Part of a small language model's weights: untied embeddings.
Each number is 200 + 30 x the weight over its row's rms, rounded and kept within 0 to 999. Layers, rows and columns count from 0. The size before them is the row's rms in percent of the matrix's.

# layer 7 attention query, 256x512, rms 0.0208, rows 0-21, columns 64-127
049,200,191,198,185,212,148,163,175,289,211,216,174,187,231,204,238,193,218,198,236,212,172,177,181,192,216,172,248,207,153,199,210,221,186,168,203,168,258,136,234,183,193,220,198,185,234,114,238,166,204,200,172,210,257,169,174,215,211,204,167,231,204,197,180
044,193,179,197,183,199,240,262,249,225,206,174,168,136,202,205,173,248,211,164,165,204,195,164,220,170,230,233,198,216,215,193,203,195,199,233,201,154,241,203,174,164,153,250,156,210,116,205,248,143,210,231,192,224,235,161,195,233,196,258,238,254,246,230,163
048,158,261,182,187,208,160,192,199,218,214,191,210,221,238,167,198,185,227,221,224,228,166,185,128,229,210,191,245,210,174,180,184,220,180,157,179,143,182,197,230,170,237,142,227,153,196,168,285,205,191,230,182,217,275,203,198,198,196,210,178,210,197,188,198
046,205,189,167,153,173,184,238,158,219,215,164,189,166,190,191,220,231,257,262,224,184,194,203,211,162,168,167,191,159,230,223,241,216,186,212,194,204,160,216,219,216,223,150,197,255,210,105,186,241,217,232,206,223,206,203,230,208,162,217,310,134,206,197,192
050,200,210,227,239,174,155,167,215,166,202,268,212,215,216,213,224,167,216,176,168,231,196,166,189,197,197,226,235,204,196,191,212,211,192,143,204,152,259,205,185,241,191,211,207,182,248,253,186,157,255,163,176,200,202,186,175,232,254,196,163,280,213,215,249
052,211,183,158,139,183,216,166,192,245,215,232,208,144,183,202,196,238,209,196,193,201,173,238,188,193,212,215,156,199,142,245,208,182,207,192,222,178,207,197,198,172,197,192,222,231,165,109,301,193,203,244,223,192,171,204,193,196,176,261,224,179,231,227,132
053,219,215,208,229,225,116,213,201,243,227,196,148,240,213,213,244,185,229,168,174,246,166,126,158,219,246,220,212,197,160,217,214,219,210,213,187,149,245,185,223,241,246,192,176,171,221,228,185,175,201,209,155,231,230,187,158,199,222,141,139,254,174,185,235
048,182,248,158,115,239,183,148,189,233,213,212,202,181,223,209,240,205,233,213,210,236,168,216,170,204,166,203,184,229,176,204,204,188,151,178,195,215,177,151,205,213,232,229,183,206,218,197,263,181,190,228,234,225,182,168,218,235,197,255,217,167,180,233,176
059,156,210,180,115,189,210,215,216,236,201,204,171,178,200,211,213,191,161,197,216,182,200,254,252,150,216,199,149,162,163,236,210,184,178,231,226,194,195,170,228,202,220,252,182,281,163,218,229,177,170,266,184,199,180,140,256,189,148,228,237,193,171,223,158
054,165,188,224,144,151,221,232,188,186,170,160,234,188,132,200,184,192,181,283,140,188,179,226,207,217,201,169,158,187,234,197,182,199,219,186,223,241,180,200,191,228,189,236,215,211,208,223,216,203,182,250,224,200,160,194,264,233,158,201,230,188,226,232,181
062,163,205,209,123,167,243,208,229,206,232,148,216,163,208,245,168,202,222,230,193,175,229,260,199,202,210,208,173,205,201,222,194,200,193,213,213,207,184,187,177,211,185,215,237,219,213,199,221,216,178,238,238,242,182,183,285,170,172,203,204,178,215,194,187
056,239,151,243,212,194,213,198,174,178,218,207,208,162,190,213,187,201,201,215,212,175,208,129,199,204,204,198,253,198,206,157,203,232,203,110,207,166,204,255,221,185,163,206,184,123,255,189,159,171,209,174,176,235,169,238,205,139,190,220,197,239,222,218,263
060,174,260,179,282,225,217,193,244,239,196,234,213,201,167,188,254,191,244,224,196,211,209,145,239,168,183,210,245,184,148,202,198,231,189,189,199,147,222,215,224,205,227,204,196,221,249,206,190,178,182,205,168,227,216,217,148,200,246,223,177,253,180,172,266
073,204,205,179,138,187,171,232,199,166,212,200,186,177,187,220,190,163,238,179,155,237,194,250,214,207,225,163,126,189,219,203,178,169,183,214,198,229,224,177,177,221,206,248,228,237,175,180,217,257,178,233,204,253,190,179,189,176,174,271,230,176,210,230,210
061,176,154,214,165,189,212,189,167,205,219,198,207,211,220,190,169,227,138,209,169,166,199,291,166,213,231,190,169,180,230,245,224,149,181,126,169,239,148,204,172,186,194,218,235,191,184,243,179,222,193,264,263,178,166,232,263,193,183,208,212,184,251,191,109
069,203,212,211,190,198,184,143,236,192,212,206,244,233,199,192,237,191,180,239,271,170,175,143,162,158,215,208,258,170,209,183,245,199,257,166,201,158,187,220,257,213,219,209,173,168,199,232,172,180,210,207,154,170,195,204,188,218,232,175,185,249,217,193,214
061,183,245,150,248,170,161,194,194,224,206,171,159,180,175,136,243,227,247,213,147,214,207,213,257,220,167,205,164,189,186,273,177,223,169,216,260,167,200,177,205,220,195,217,160,248,189,174,220,186,163,189,195,249,247,214,165,206,155,244,210,167,237,228,259
071,212,240,189,201,198,212,245,142,231,203,152,155,203,214,193,161,192,185,205,164,216,191,205,206,213,191,157,182,205,242,190,154,176,214,195,212,198,179,196,208,213,183,212,264,186,167,144,203,257,190,227,229,246,166,234,254,187,240,254,214,139,239,213,191
074,202,263,149,197,198,214,206,211,191,160,143,153,118,210,215,217,204,199,176,187,204,212,260,216,212,250,186,168,239,180,210,171,198,115,249,213,190,201,173,215,212,213,219,171,207,185,191,224,227,200,205,230,226,248,129,236,195,172,173,180,144,266,190,235
058,151,181,175,205,154,223,252,196,251,212,183,184,198,194,198,236,154,187,197,114,240,230,180,173,241,227,226,168,228,189,185,208,230,191,188,193,221,174,197,191,199,183,180,176,214,172,200,189,271,194,210,258,214,205,142,198,196,168,218,218,192,198,248,172
071,139,193,205,265,221,172,199,255,221,214,209,225,226,174,148,225,237,233,237,253,184,227,142,229,194,189,236,222,182,193,173,217,242,172,199,213,153,228,198,260,245,231,204,186,187,276,199,195,169,192,152,182,184,245,218,152,198,228,210,239,272,188,199,205
072,215,211,187,209,183,204,239,176,200,195,191,162,216,151,216,193,180,252,146,228,214,173,250,203,188,203,160,162,173,221,208,189,211,202,229,198,194,182,224,161,197,174,219,217,213,195,179,241,230,198,177,218,249,235,221,168,183,165,244,219,175,170,223,209